Each number is 500 + 50 x the weight over its row's rms, rounded and kept within 0 to 999. Layers, rows and columns count from 0. Numbers have three digits each. The size before them is the row's rms in percent of the matrix's.

# up: layer 7 MLP up, 640x160, rms 0.258, rows 23-172, columns 80-119
# down: layer 7 MLP down (transposed), 640x160, rms 0.282, rows 23-172, columns 80-119
up23 106:465459480456434498472440528573498427457547462556556417519486515502473422512416384428554512495555588522504510550420462456
down23 094:401423556497434500505492538525461496437419465529561424509502528480504457551452539476490525486470518554527578484496555441
up24 103:417468423547525583459460462568496487555511507518540548477570460478558492497599547451577503474548543500488411539508520590
down24 096:464379510525472554507503523415459486491551513504545548558496464534508519425565484521500546517490581541518474484468449485
up25 088:509476512538407410599450553499500533477506553494552486464502620490457434471510535482545417531471527490440431463523532443
down25 087:457542478493467561415494485527529598486494486436433499496490486511540486486491471466408517526550489524583570531514435532
up26 111:439470546533480522516462540517522547506516492543519558397470576431530542423482569436470415477477540524472485579554489465
down26 113:496378418516545547560551439583514526384545478492582429439483433435544544481483450526486451482475484477462487591481536502
up27 100:508514449538527502471466571457519562398422489497596564519493433398559498438503655510516435468528514529570493567433491445
down27 089:440475577445577475503507445495471557408623534492588468550531499498515386346498513516436532517587495459529510475451457491
up28 089:425427526553404484488409437529435405481495502426570580418513527421490458491443436485548466437451510554532573533504496450
down28 095:515475483494506544478504494446542522455490495530591494525491403519428467509460500511517513483644524424488574414486394468
up29 104:575445480525428492483486497513488535537487510505502460420513456409533506549567629506503471522457522519544428556502539500
down29 092:525516568519523438519490455523393467508550498553541569389524467480616538508543547498471487519510552531517452529457482477
up30 097:436490505438479478583479420533511480493432543585480475544510485471519426533490483507484463474525520563500458522420572404
down30 090:501456446497488452470528404506501537561489600553463524419521468487544414468487535408580403478379435392538581493486445472
up31 108:529512479513462510486500492428612609463451421543518468503574518405534525446464462496527419453559527609457385472517497525
down31 105:530494552455505448535497460441531532539463420458518447492545518440484514463451456449384532518453494464443464533568506527
up32 103:518519499448553472502548525571470489619533457481509434557476590434644457447515530520473501479535514481447553486564543515
down32 102:500481468358539534460574509491576486493428455554410504540472485472457494400487502475472562478521502615555516384486539505
up33 100:471569495558497479480530548508576574546508479424559562468521528498467524473442511469536491439538516606508484408516558536
down33 115:428464562596434534418488519453501489471494494477489456541462469479462521539517488480455496501587529705457452510413557539
up34 097:406534429516520556529419432545508463492536526578548558360505534502480439430475481439470533500491489487441564557543429481
down34 092:628484468393474438518628575451531482490454450504521424520486473503550433571528539518541452521493584416561486393425592551
up35 078:590554553562465430570444469555450542446509453624590488435497499534587426520547466483560593508491537497481472495479543504
down35 086:500440554532509463479474521484436516537551490476510575493510534517503459501450529493424525451482469352454554420536441440
up36 100:413483419517528523490517504481553540451422456498551553378448642512568561510565525466494484424541525513629465465503550419
down36 104:429542518587548488523562506523505493516577421395517593533536435572550585575469573447570557476480525424546555441471513410
up37 103:531534505517509415489535485480503559456458528472529445438581583521430472458453449486539439435550508567570530459482537459
down37 103:518442429423516455485533480517500542526494552552524480530502462565493432423607476510471437523430428409592576571423458572
up38 104:523584526564508567496500472561479622474519451409479451503533493439532503403502528505500544536494498473546486526645537554
down38 107:541535497491503513443473490563562484502421532478518565483450497574423649507575435517576537570392497525476453489482457520
up39 119:556520488521498454601432513443514513501487519520464548500534640445511440571430493483455457442477523545551528441547523549
down39 115:500378624482517521460468483435419548416517556442519488538491506523426514494506445497501582581575426414537507452487465469
up40 111:514449527576391454600519507408491493498430426451445619447455504399513428519541486464516549492472527555506543527490490487
down40 107:462477397509528486506462450586525504468400391554464510509483451543489500415508439536547500486394526493508537516490432445
up41 115:447545519504498496526464472553488534514451461455457452524519531503485454469442500398552427473473497546496399482533508423
down41 112:524452548481516538510515453538537557456522486456468546456592524518477463485518477481469457449536437491567478507522376439
up42 106:531434482555489443549446490572504462472527529449480470567496475451617507429495471449527546506523550504526487479482511352
down42 095:491431541515527460550483460479463475564479508425394541504454477471553542544559464488446511507480590546435482494490574562
up43 123:485473451480487477581467533510478510513419455452503536483504528397525476529456494516483463434480519708590531554393538468
down43 118:547461493417472525507437551539446570493508571498573468497449504468541601480458427541553513487532598621537571503461471407
up44 067:412569474521491463540493443559600458507499497477524391390487507485496533412468484495524452484486575595578471502459541506
down44 112:542561479498545428488461441489505581563429558503477524527515569531489435492485425468453534467461598447445529458506443583
up45 098:537505542486464478591511546462422566566469479533400513434523467541467505523515586412640497464527508483433417475529550473
down45 093:435447485508524442451483496380490466479435518488599397535524505489510524574455536511471535408529561473600462477535491507
up46 096:548535540476454483559534504445528495548545548507506544456500526521556437469488511490641452442542499547491454368371548557
down46 090:450559470497596398515485450430510492515600499475575475527508538515542402566536511491569471507450408525524540542584477490
up47 105:528540389462555511557503482510491446446500513591488491499540403460513549544551551481592466382513515479538611504454511474
down47 094:446522460634412559471590445567500493475474464514422434575459427468446522584556536525471440566539511515489569578468497553
up48 100:420509384569558437499519498494536458573501508446521455507520524470488484535467493481433477419523610509588501603480495504
down48 110:574538515459434434506482481515485553519496490508468529520505587529515511512452467484556552612491423377545563441512465542
up49 102:507489510474469443608600566574449496608382450540418488483553502454469395530543475464498522517530480558433460488525467549
down49 097:532432536387451488451517543503519592487433484444487461404428445473522472470468509572469439478502513481564426546456489505
up50 088:465445507426566522510478512479536610479417515534480495470478579409530542438482558437510491483523481559441481522485531485
down50 095:508474547520511453550490530494480486530504430504462431553473521441505392539434512488484569541564484449493480497544472482
up51 101:489533460454578470552434537523511511526571379496430440506535436445493521530512568467556393442504580463571480455470482476
down51 098:500517437440473523500545536485495527463480412602380480476493454470446499509563535556504437495564461591488510534539499445
up52 097:491440524459499515526535553486437545460428536534521554505467459511569521508510512388532535470515582544583514421451483520
down52 095:445481493589444524542575509492501544468452489509528448516483552493494523501529451480503469459579468453471484458519473457
up53 116:520447441526495479479533538478464499531486428417478467538547458492554524396480560351463461483557511544532515575469509438
down53 106:550517546462486458498576511437533514498556482408395461509503501548586483438462478494451509487481520540524488495481494486
up54 092:514485514459595488501490440591504591596464530455527476457488425527472447481544411419438526472526501577483504522485511440
down54 093:515513488550533425595507510526508515495556462511419472533458499479480403429519443493506499501641481573451455535468471467
up55 096:457474437516477399470500477570481548493510566414497539476471486456517533430529512482507414529483518530592501488494423532
down55 090:413390537520540434395579546545485437519529522477462547439526553550598474563494550472469464451604531531523456539499422455
up56 095:567522486527466477616460486548474529540481490534408556462528548466450489516473438448567499510524569527492537514539521571
down56 085:517520487504545532490555554565444441448591528575590484589467514493552535570443433505484491460468466460438446529524483482
up57 106:475561467529469508548491364528507540494459543511525589470598526484478409478494466456472570509402510514605475527529497488
down57 123:489452501507490508537522508486409457504462458507488527592562492575527438521472450488448459501413533333368506427504429471
up58 112:490463505490505448515568547445483514440503533460482603458538536456606548529521587460437501476504520472579579429520510500
down58 110:463488415478414521494562474508512490470399484543477599430516594603383580510547508556481473458467569363606470415480560485
up59 115:476500531539510512472416557470499480439465544459515489499532502465513455557505508486437490579426566524549455407514488500
down59 124:550363475515484561524435541477451524472493548525560526609502540411602583459527467567543518549518538397486438421504469543
up60 093:501482482475512506503511504447532506504369444558450516485550551455536581443466502515572492507498618672510420471518475477
down60 098:527466612459555476539451482429527456574492501435474575482502524490476467466489440450412603525523499401477495538531431491
up61 105:521509493546485478607515467508579456490548516507488435468438567468568447483524527510502449522495515486503521440477523494
down61 099:464513499513493507534444466448533505426561524564467490509444464463546497529510501615457446483526399480446485504526433557
up62 097:417528528474515510576457491506520524493497443588497564463507568468488510502479559483548493440513474624628487420488504453
down62 103:493518491554539397445479488559490526412611499474571559454518507516493478417582407464508533590555458443482494555499409541
up63 104:468488450581410488575567546560494487519483490457491582416484595520488492544428517486533541476494536546460492559480524514
down63 104:565534508515459525518471504461396560560480430499488409495483484631475544525582567579496546505454481441520529457556403476
up64 109:474580506486468378521487537614472524550490520561475478494491460518519523540488541474507460510414516541481463473535513465
down64 102:434432595472462519531483574477438564580472471522503464541544519470458540526469506479446423509510551560477496504430560483
up65 111:461557454453483418432579441513567515548535503487500466345499545541535498501475496477573475458473552532546443555519481471
down65 106:451568461511472481439588589537432546488518459473533482319524395562394534532550450540501575556501554561580473538497422471
up66 090:500530455437490452486466518578482517458464423503618520537638614556453517474478573494506442544592547569498449424472505582
down66 093:522472506498438536488458522499517544495443435550528514563481437551405501522485510549492502558586512435487412509463518501
up67 097:472562521508453430569446499484554510501393506554559585470565630406602493492488482487500548404479497587574512508438557508
down67 100:474465524496466567456506518464535499432509499531539484464522472493494498539470507588486538474638436356483488570535457448
up68 096:439462397528474436506648477492531461459439450573477551540473507505473469525567467491506538524437641493419500463466431561
down68 096:510421531452485565544543597513442552524469519492478383498508513478542599469514502444511463465593473545488601483527507489
up69 101:415505396441478501480485500513620474482490504497529506518441523499545478498481581496527418490459593564440547464465459458
down69 101:484408499428560596441458519502570529486430460550432459460379496563490544518501455521429508545495586500477540514471473555
up70 114:399462538463504468505571474500481462519509483529523569421512519406608550446538581475522482488531484564478451557424479547
down70 111:472468528447533505460542325521563404488539514537495600523451453495445558466490498551572477489502438603430442544543544558
up71 118:501516467499445495446476514466569497546441503504548429525590596471486400487474520545518473407411542568470483495480624483
down71 129:526520459518507410438486513407457459554489434489421434563573454467484623566557490536464493556455456563503536535553561428
up72 103:516535392500446492551452588567502511536407457488462449505482514528505464514565529543578499479524533530537513385498537534
down72 096:458523423453484497554547489545522489477537512435451498523498507612464433457490471511480512555482425488546435441441412507
up73 060:476524439479474469572503548527571535550436499487516460432546533470540485433494520434555427405471589571536487526505554513
down73 042:482562501511577568451551415526447483567539433509405530521465569541419505528528545442486481514501587471383485448539443490
up74 102:424491457556631546499539568599514498490451440570451486535457410457486505535463575505468419432427527600526404527454467587
down74 096:493499479592603425471573473528519522523552422620527512575597506525488497541471458473461516398493547466475496451531497481
up75 136:445520441593524467480621463432487488485417533471512536523523448530487478568524480434524508442537550535573489410467542423
down75 119:532535471489510501457402598496508419510561584588500528496467550457496468436587526543451516580520478590438470486490528458
up76 108:548441407533490433494543507489528483479439530511476472495445561479471562397551587408418436480478514545564482387516525389
down76 111:467476518497449444473611505517534500529376475548475585471497512578476584494597501484531509453463522376493493441472441456
up77 093:487464515539466373526536520489550474476436538539513424548456430457484404531555450475499454477560508469495490577498530454
down77 084:521549604556542557477485454502554528468509506369528469472541518548514487448479540474464408509379460580537571450447561489
up78 124:427530528594536517522577513429603549506491461476553540399598463448536522447530487490522470474522492555590461522523519588
down78 126:450544553573406484451516618531498440520558506509572496471497448412624546600481473566581463481487435503515399527434526497
up79 118:484482378518488352501537485519561491592513551507443459412482568473568440539403421480537505487582521513606456566487550488
down79 107:456486462448500432461519642455441589547562535539563477351548431544490465529552440459548565519536573468523465612536523483
up80 095:472505614474395397528531425482548526418472478547435532407552597510482521521551499439490525394461501605422521500448567375
down80 105:540501524445486458507470510505482567604538550547550483535511498431573488539521551514496566504549504350476478580559553489
up81 128:518503469489461469541463584519522547518520503510539413377586556541457391464551525489467519479425461473512452557541514479
down81 145:477573491559515517503476510517460487527489436543558490468528570579478418533509610572545494470558492548584566529530501451
up82 104:430636401496536502480573531513473461511470535455553428456494543439496543496531524517494498519578532502475476487479428523
down82 097:502463471488470497454533583537490529556448517541574493624444451470467529375443498564481484534417527531473454525560588455
up83 104:531622528468478509475461474449573513532511432488452460407559513469570430491503556503548453461455584460501436445578516551
down83 113:399597474406446361476566501474489505451606475491501459450539496433494443576520542478541444560402544438507525457565472429
up84 092:493569517539465515539489458442480513512414600422478444473533526449465404419501499569440492477503550467475467467619483504
down84 088:502479501469449441464470438552520482558481542498471460497404502463479495484462523509572579447552527442527473539458483538
up85 095:479554408528449474491466472511507558493469466425584545540546573354490473485510538522516428472431520519583561523516461484
down85 088:457461506450530457522504455476473461479495432532456484526533578537518506499487499569518561502489527363503488474504455467
up86 092:461534483501434506558480518564673532575474569537572414461552488540488489467570527476485533477557494497571446522603471575
down86 088:471449475477458464497507398469398536543569485480477489484505472480548468467525567465500447506544515380464544466382519477
up87 098:422506562515518354587373447478566572493451536499524499512451515558523444472472464438532480446452476521559450469507446477
down87 094:426433563500562517561458472471484559501548538497444600461419476542488560545517515451368517538645447496418475530468407427
up88 100:529599497427469580674513570516491525489432537418457491527520553555468497462564497489391481464522527486509451435543477579
down88 107:489494525515517482535414433517453496512504501462457531454455512593475415479536383412394608448458420368480549556481445512
up89 099:440434540480576443530506429522456436448458449507520518510555490532441510524497442334550508530644537539489499534490495486
down89 089:490605471422555452482474498425513542521499447578513416476551555482484566565464485442555538473454550432416492532604579515
up90 106:518596378492462440459585570434574545483439487479488407465512583419541482408414430433477506456471468545545456510477511498
down90 104:482462498507396559406444605469484502643440510593577521536538462498530553482491529489575624511455459469588589515508572506
up91 117:391474483565458495535578565493528510580434532479472518470454579476489515513426550415566500528393535533541521497569511505
down91 126:536537430497497513476476549510472419509429553584428466432525482591423471490551536524440521524468530562534611511469475469
up92 091:513532529472437532576535482498487501565480447524411469467518520434405512509585511485533459451531523510520473399499476435
down92 092:476524552458507504517426460463466503479534510451484432552547479470543507603441487439415530488431464362555490562497513477
up93 098:549520516518407511676471517546467529553490512565403545486534567530535509513616489440520532524471472583443490481538551536
down93 095:583464464512501523525407496487481535623480441481549515497467436544428513470510524485521496470473435431538646541559507456
up94 085:465533549455623413453578520540476424500467521535492442526498504499518552577495580506632450494507512557440539449465494485
down94 119:507484493483536467511530483539509475505520538512501495490505546475497383537532512453447503497645527329504520506538491462
up95 091:492426467511535480508540495421518509567488415509511476501517558422536539526512542488488462410517508475462494504540562508
down95 101:443443515478542507495531484494501527580528461521505538507506529499499432462531455436461431486622483287507526478527400524
up96 106:481601449459507514469554496421563569576437482508552477511451569458498407549569528491523577477468551480547537511532469498
down96 113:532599492468497467454525506538508560540557556542512448515475409525509500570508535448479488420499455466585523468479366515
up97 092:492492524460493476541423449526457552497451468405540561462522538426565491554421535480551469478451511597552548540510456421
down97 085:529445559511479558516628585533501506370465485500502553514474469522450450500581547506429486501652468389505529440494444494
up98 101:438507488408484547537568543489409543551514483535568541469579562536474528496509564474486460480520534524568430501516575384
down98 098:351541573401437443454401517486478605553554518536605548411516479535517458508491468360515531417512501587430428437501493506
up99 104:599509423504355466631505486468519494527373381440574406517517480463393478508527545528476439482469557503608496441555563535
down99 106:503350581503499534534489518474497551492558532436479399578494452460508447477498531552439535512478577599414520458499441538
up100 099:466568487484464492598458602477517536491493470534523449566574435473450553437458537503584468499515530497474563519541529641
down100 091:431523592539540518482448521451408580500578458414524509567555425492499595456438518522553473501466459579419517557442487557
up101 108:532603376547521392525438453512501485534424460541548585443425524465555488513499585506531477483459517671549579540480465522
down101 109:544510490551513488533465503520397500446444416511562494527477543555508450464472670471527464457615482443551613440551462485
up102 098:518492471470456570551518532479497527519391450555498546408528484450474495546516469526494485452487602489447505432531508457
down102 096:539567472486559477481510494415566413529491476557445428450505484517442594447583485580440475510521485536523420554498532434
up103 107:489538511556539527523492480522490545473477580547563451450517502423502501483436580380477392509478585505431538573562444530
down103 101:477439585555562507477521506475436513557518572498573508452498483501463540468413533437499495549523454557407548516451393469
up104 108:451578498431418494509437553481476491477440573428490450574581640577419473483482540482507512459420501480479481537581537493
down104 100:521510507405438502478443489490570514495431481578490544563468452520486518474451558574466517508465407607504428507551512465
up105 091:563475508561390505514455486487464498467477450458485466484471437514453465490539592467468441511396507491497470500559563595
down105 078:435440583469507460504497496489431573491504514499505458573482468454535422497522468501510496614501520581448503507498468497
up106 098:477426520457530401507484467510451462462450472534416399486454462524576559471467544487533509430534559599534513581458493348
down106 092:594500445479457419541487533494513409522504468486516488442486507503605435467475533518445620442419519496462494536466503518
up107 086:528462566502554471562522502456452446512455508541421521459477474483600522494414496540530561376591508606461470419631500609
down107 087:493416499502555435545450410463472434504595505521504420597470487530455491481429549515432539524459473381447457439522427512
up108 109:514553529532485400630484486616607453477496492560568523462460545531619471492471491495509389449493528503479477503522471514
down108 117:534511479438428536495515495587543455466469482495395455433444452546493412512460486498477511587465445571511574534547498429
up109 110:448529402565529500573386597564435504535497447555510424516477463391513491556400512489562436461529520538517517529501486577
down109 105:456487546494478530440442461509449498467474501518516479497472530459462482609456445546603449517500508537452545576468486408
up110 096:502498499443506505498433513522461485550436597535543560520531499498505507543488537487614405470459519524527516470562516496
down110 089:457459490623575647498550470538412441542495503562477544404530511554464574525487450539433472491422496560513513560520540446
up111 111:476534389577600503502385486526452460542498577542498515547490555427454473500474489449565484430450464492543448648556518460
down111 107:481484533565483510444509479445468594479514525559485552568378481509588454587520414542539559462544397537521470551542530456
up112 096:476616437502397466478582447511515531497519475464428427465481429512590412479460441588581411491456512462558482529452454552
down112 100:439594512551468461421515471402488509547550478503496466426493462516672517481429507475543518568435467529533609557377480518
up113 096:533462459532517432437526528459495497497428520453551532524578506404510415596485501456511522379516491551610577521449481482
down113 100:514442502492507525460521480476521478450520459541508523563520572500524568503426538512547474502577475342481523516483445473
up114 095:533430463446473521504469458497564449479499590554532383532488524541523514444452543472547550432511523528572458484475513531
down114 091:482552491466494489361467500481470479517437558494547518486431525489522575492448462421531520582420415532501400489462520501
up115 110:401489494462527458525470541505493460519462530453468434547482431480533437408502520467620494499536493546517519583573529482
down115 096:481528443457503493484493505542549534575514537541417491483437508483453416364444502525423459466526555448471482503544520550
up116 104:509526405433549497505492564562613481493494546465494467441510385477456597441438590506464470466437493576559547533468506412
down116 096:544463431579421559537447559486450509578521530552539503533412538478451439483439554469530544543486419686539518493515465495
up117 095:411474458431623487550377466600501432408570479542459537511528474494568466509461501519498455480586602510447487488499602502
down117 090:503538524452447495404431467512560484520516426420419494511387525522499456539522429505486488532569512453490481472466500540
up118 093:465570540457527545481530519596462484349459383481482483532554520509485476435480548523526446466533531450600383474557502473
down118 091:527523505458467545501533488506513446475447497528480548519446470498441565559546475449531480484506494416451465500487451455
up119 095:534476479479532486543487437511442514462489491571503524479521456441517540448422531468549404484467450518467402546431511460
down119 089:529489492560573426440480481503486514574512444466511493458528515491586447558480484519499414488458519531466528574538505509
up120 116:535463508420522447582555435483540532581448451370403505498599458416516391500505576403461427449537529542556478496515497469
down120 119:523463517507436547523472539570553519477501523465518482495449519401463484496526435515385447550432516424506450532390456467
up121 102:563501491518417539530568546528474586584546559482494484396490508526486531510476507468518521468515534537495520459381575474
down121 107:520538501518557457436559475536553459532534552434503439473395416519447462515432526462516514524581491469575588565488466462
up122 098:543551493506534478477617534448494527482518525513415386491563487496499422490519553465631488455457537532450513469531527528
down122 094:461410491524574533497464475556563501479489491484596519461565489591492422466514486393463508453484520565467549517524368544
up123 091:494494475473541450516469515530524526525448407367547485565536523499525539480489491491498541478562454459632439460510512486
down123 087:542496458426572493521426439508512491485564559548535543528535613435467510536442493530538522517600495368533482469516502515
up124 091:507572455604434524527492537415561557513470489483502420442483467496503530470541573523456447541467494522509387493491539448
down124 078:456432521559540429469479507539476556498569557511560492454458568495544516596577560445534498464562553444471457436484481509
up125 101:461507494534571498512464484405508571454487418402533464457515569550459529471477545506524390444520512577486564407505499528
down125 098:440435567473469518549481434444461505516494535512453572447521478528492473464473430549457488475567481512459532471538470503
up126 099:502459507486425485489563530477507558525421419540547438556602584513498565426536474491454446360535547514503479559433583358
down126 094:563538521546495470509522448362525521530531530450467474470563497407462556465513504496426496429406500520497503530584537512
up127 109:467483501541532493582395553573503542507442520500504528496506445426485532504561471376529469488494501514475426514554573535
down127 110:414553484455548400441452451538490598504530509496568473469491544528518493493522472454498528512490539508459581549506458527
up128 095:520612426439556501590381471543553509555481535431493419483487537444507450492573495441571426474488488531559554486562653431
down128 085:537396483429501548555469488457511473504534442591508496445525517508505404518565470492459539558569509513515577481415551576
up129 092:444490466459487477449431528536465476514430482575472463511476494535514531479443489497504488534483503466492615460516563510
down129 087:534492525509430527497454547473410552480554594456510488526489568541538618564481454505527483541536416554447565519423454581
up130 100:497550455515533504484435467612570534503505469489475436430415455479513513420466471463468432496439416511476437522462487467
down130 094:529514456505417520430442581626561519496479619524487501497438490499507491448473509472458465514456421577376432528427458470
up131 108:520524414468387492481589545547536516532505460575408576416530534524472529533508435506515459427480483472570377555553499528
down131 111:503403505481401557420532561481500561495483469496423521460584455562433463556451458565496507495516472457576487533491495441
up132 098:481515507519587518519586452542607452552435391408464469392582534488474496457414498462508493499493476535639551545405470504
down132 094:515468524521482504553566601525464389504553356494461504489546586502475360475508510445458541451584392533481508563516482492
up133 095:388490430478543471540457521559598441470505471542505495501564530420531468498457433499562460498480571493539422537425573476
down133 091:423463416422535567442479475451520516463546504538544478484565567489540490426475458445572478519504491409574531480532413475
up134 107:417554459543509420466566427457526456476479567569541481484492531538499493466556482472456561444429578547526492472493473557
down134 108:396559459499542441505495524482548485493504527553531413542526511502478573497526507556447488444399481586556462533492478503
up135 105:481568487513496491523478456498491495573443471482584411520490534498534368544471522521556448444532488527555490535526586428
down135 098:436511540474463490515479495501500526475520552440550478486475573561552447562509505511477481574436484528484427540509555491
up136 081:491501518522433450518488589541455573549508528564493430350472502444547440514506523443460471483486586587526513499495556439
down136 111:458529533521527510564549558418459511529448443478416548491542503607478460538546555496469525450546532504458509511543451433
up137 102:356548392477555502520450455590513512528501514503477502476574477472485599442449504462546458514420499561549369541470513417
down137 098:476512532541517519428474485515420561504548525464491542368517497527481457384507560425518476552575479585424474514511446456
up138 095:495465490485538373467530534484527497506506457473570448551580502420447537505566423489480462459513460513488475484477460535
down138 082:402523485450554545610444527529547552602519462468498414473487524535521488563514488534610559464502475453473421535601456505
up139 102:542527505481393480511493541509437495476472416555482476408572547374570573432538472437513460474508542551466494491431687418
down139 104:568468422501451497516577516502431516510562482583485568497524518471518565449493444427504576485511539400544531444529604488
up140 099:498516438517556568565568632504462489525482501489459508508465503514453514515461638425528411478521595506463391542495574423
down140 096:543539491478595588489548522527520456484427485533373524515476467615493526500480551560537491539480524464502469553504565318
up141 107:431514444492511549523571513508585556502400424488547544541479509466456503477483567510476506461581542562665440518486451547
down141 104:468461383564605499487459523502550426400507477452469513433400388484390522521538470547546475449473490445490426425459473564
up142 107:511545505503489476483530519607571529558508486520536412426492542526511490545571574480552565429447527497492459503600525447
down142 100:329562589428502516471379478484485547523532586486496511406544545522449464491449513447558512583495560522504495543434560447
up143 111:435519473478472465541443526516429530486518467495420523470521549475554492510523489537539455435477623663485565449505510523
down143 114:515547544399567484515478434524555531568600558498590506437443439509482476506501501521614492523480540572477582448500519457
up144 106:483507493417496521559395572546561548533460601552433552518457489448483471522512531487464455508404486555579522563524520514
down144 102:578429517477500601459458486415541521482501505519501493511508406474518506515570495519423551499502439458511589477577423556
up145 086:492554541524493489536461407481547545435570470458557428430566581428508520518489488467515480488470544467494476398552556474
down145 085:494471499564431529533586549529435529496516447485461510521460460551470465478462481466449512512472528389487532572496487475
up146 069:388546458436508489530475556512506515539559558448486451474637456457422514401413533413534461453519550520481505539504510519
down146 101:515436508448450573452456474484462578541415517507341427547459486511544470558583452495486538567524497523546529431506470467
up147 102:468554457574570554450443608568466501391437467534544547427555476494537529427498683484581455475503512509522452470490473492
down147 098:409482549532562533418490499470479580444529445485492467486516560541486528466500558476479503486504628374505483406460498522
up148 097:500440481515538475524550599436507584495552497514479478552572468534549569530511572417471486489564658483422431463630501553
down148 089:506467522471495639442510435515487486491481477539548490506506450554562621472560524523468570475484616594521408433521484548
up149 092:508465551562516443559423514483450517468466474416514560428464605514536461448436460464544502431553483550628505446503454472
down149 100:507475556460487598512508466491465566513515550492581476518514498432519530469489512486540497525574544360495459438464497501
up150 112:521581389453478425542426503596564542443463452537545528546515488513545500488441480465488440488448498539577484559458460485
down150 118:467533555504499564420455539527537529527504509526529571523667490431513539541528623500437465481422435590490530533570541486
up151 095:392464489559557532496494467478544560555452553502493488555577410610560549457475495475501521504518584524469479539501491563
down151 099:492470528514533529478513497511405526499527513455486565573468490496534563517438537493537517500712576547400517508515469580
up152 097:481492475473526444533519627517501501508526454490516442543565563523519471523462562528456466474497630499487475507475526456
down152 094:497600533420498535459450524453418533534556541472470505529467535511445660471478539464530553557543488596448509458495502542
up153 111:465523496463416444459470488653566599575517539405509405485553518471537510526495454471503487461459649442510408469544505568
down153 119:588426450497491596450501581520556456462536459530575403539524397431569469539578540500493460442426479563464540483522488586
up154 102:481511388496496461622539448580510474477557532406544499422511557467521480488464544562511477463469566525525530444451461580
down154 097:553549515503401495553602489592417573487472502473473523405485509567536387534510530502471519491540422515420570500480443481
up155 109:394500554445571558540467561502555576423508530462527450475557487560486481436528531462451518466500503600502393450538511497
down155 106:569420605518509477514435490456488494472543536499551511554415412509483517443567444491494608551380480550453503533486489494
up156 061:469543417529499478564503510536558563503464503460529492470573530450557499397517546432571438454464575546548447527530522472
down156 047:436514490478546497473492472474556563517481591493500534364564619450452421451586499347490522493600577513496446480504497535
up157 106:410556371477451528472441545539571467577512511492584507493496450426453506378408541532479523469465525565531409548480503497
down157 099:395459511533440505508486483479533448521553533544527491501404369508431479571505504453485636483565427439451414452459525459
up158 103:516479511597316494489490624548454547494477506492505422545475481458458503442401521447496548440564473534448546511473573484
down158 102:555442528554439517482428514499421496503556568532467432490437488479444554472442466504519506448565397542490599478461551506
up159 118:439542548467478523521545451501567480462399504515565444407637474439574454501517509495504482516552556545567408585611495537
down159 136:449507562507455557549567542530527540520485421533537532461541467539482472457502521511511582480538445538541427556620491526
up160 092:558515426510501427484430419564406518516443514506520494519462552523551490561473461495520505477506546503583543604519488574
down160 100:542447532586420542474467513491461511518473481489531428518417500498460453478496506498523455460491451316523488512461542434
up161 111:538535511521471482563536508538481539439500513435461490399437453438437437485488525391630438435508478596465558485524558516
down161 113:451534484455453585477439557586485562600481501470527545489437376469513629497522510456553476465501377549453521472442559530
up162 098:445495513551447414479510561544453541504517363558452504512591476574582367533474412416474532416480530578563506463486502565
down162 090:489407472500525565499376436445557591479482452595531560537458557491521536495475520600384487437532552556551460496598538601
up163 107:503571373459529424507513453518505515550510564447536467472520509432476504447471508529503530528491512507623448552532471514
down163 098:560565514555487513483538356485526455527509487529510517523497592555401449540518416488533558528411482394524581461497441465
up164 106:459527547555490545576554588478434598543384490444529546478556598549508543509498515422503453452535469643531449565501606446
down164 107:487469523515521524451463596549542475566515548444512493581501459552539394470464499550543517460562471471434411521487505531
up165 097:461467514500431542392602542450522535509423509465487493373450570467472529538547566430604500513531542546593493443508569456
down165 093:468503496510522419458537509441479511523519522408523528583479478484658460544468448574486492508459583523452556550501520543
up166 096:445559497533504438575465456511588592538466481473589469464519498499468552482498521534472486451475512508503477475579513461
down166 095:460392557542443568489502496493488506503471510483413539501473493626511491450535486506453594548529536407565461528470494484
up167 102:482406493430417555524489492525569612488358409480454519432468508481485606507491545484542405485539487496538481552407559488
down167 110:543453429516482498522573473536521458401514464552538566480496530533546444502531530524399528433605495466451493580517486532
up168 105:476525483495469483537549485502528465570555505460439539440492439451532447513509526482478396408512520542592519509479463451
down168 096:441420459544438479498522566479470466492566430464511551470413475529477500529445484512409499504562442512477473493451446592
up169 104:495438482427385461542432504549516500473487474535506498428497420428590483493543471532508519437446489489506500447499595585
down169 102:540462468491479580473502483503554449444494459569501514464508541511457535549564562541498484559587600527499520448475528495
up170 095:448544471479529472491529371462531412433425442449513494472497570472521540524484517485483473485492582543631503562483541504
down170 093:420474472445528478464500472422486527488611564470525472517501515451491537502518477491507522493589482367556490551507452542
up171 097:475501518596471566533499517496518564447511573550550602501442539507498505439581550382490482489489488506428487603547519490
down171 097:535490513453552560509482388578534459464507462532504480503460432422443467504561563504531424377423463495457483570528463580
up172 101:377547488598508513520471584489486594444412403563455531511519372436578545368466542424539506427505520449553495514463542521
down172 091:519392482608492522511449419480471572525539478497492480506483535453489466412434479428569575441454461516596460498497464540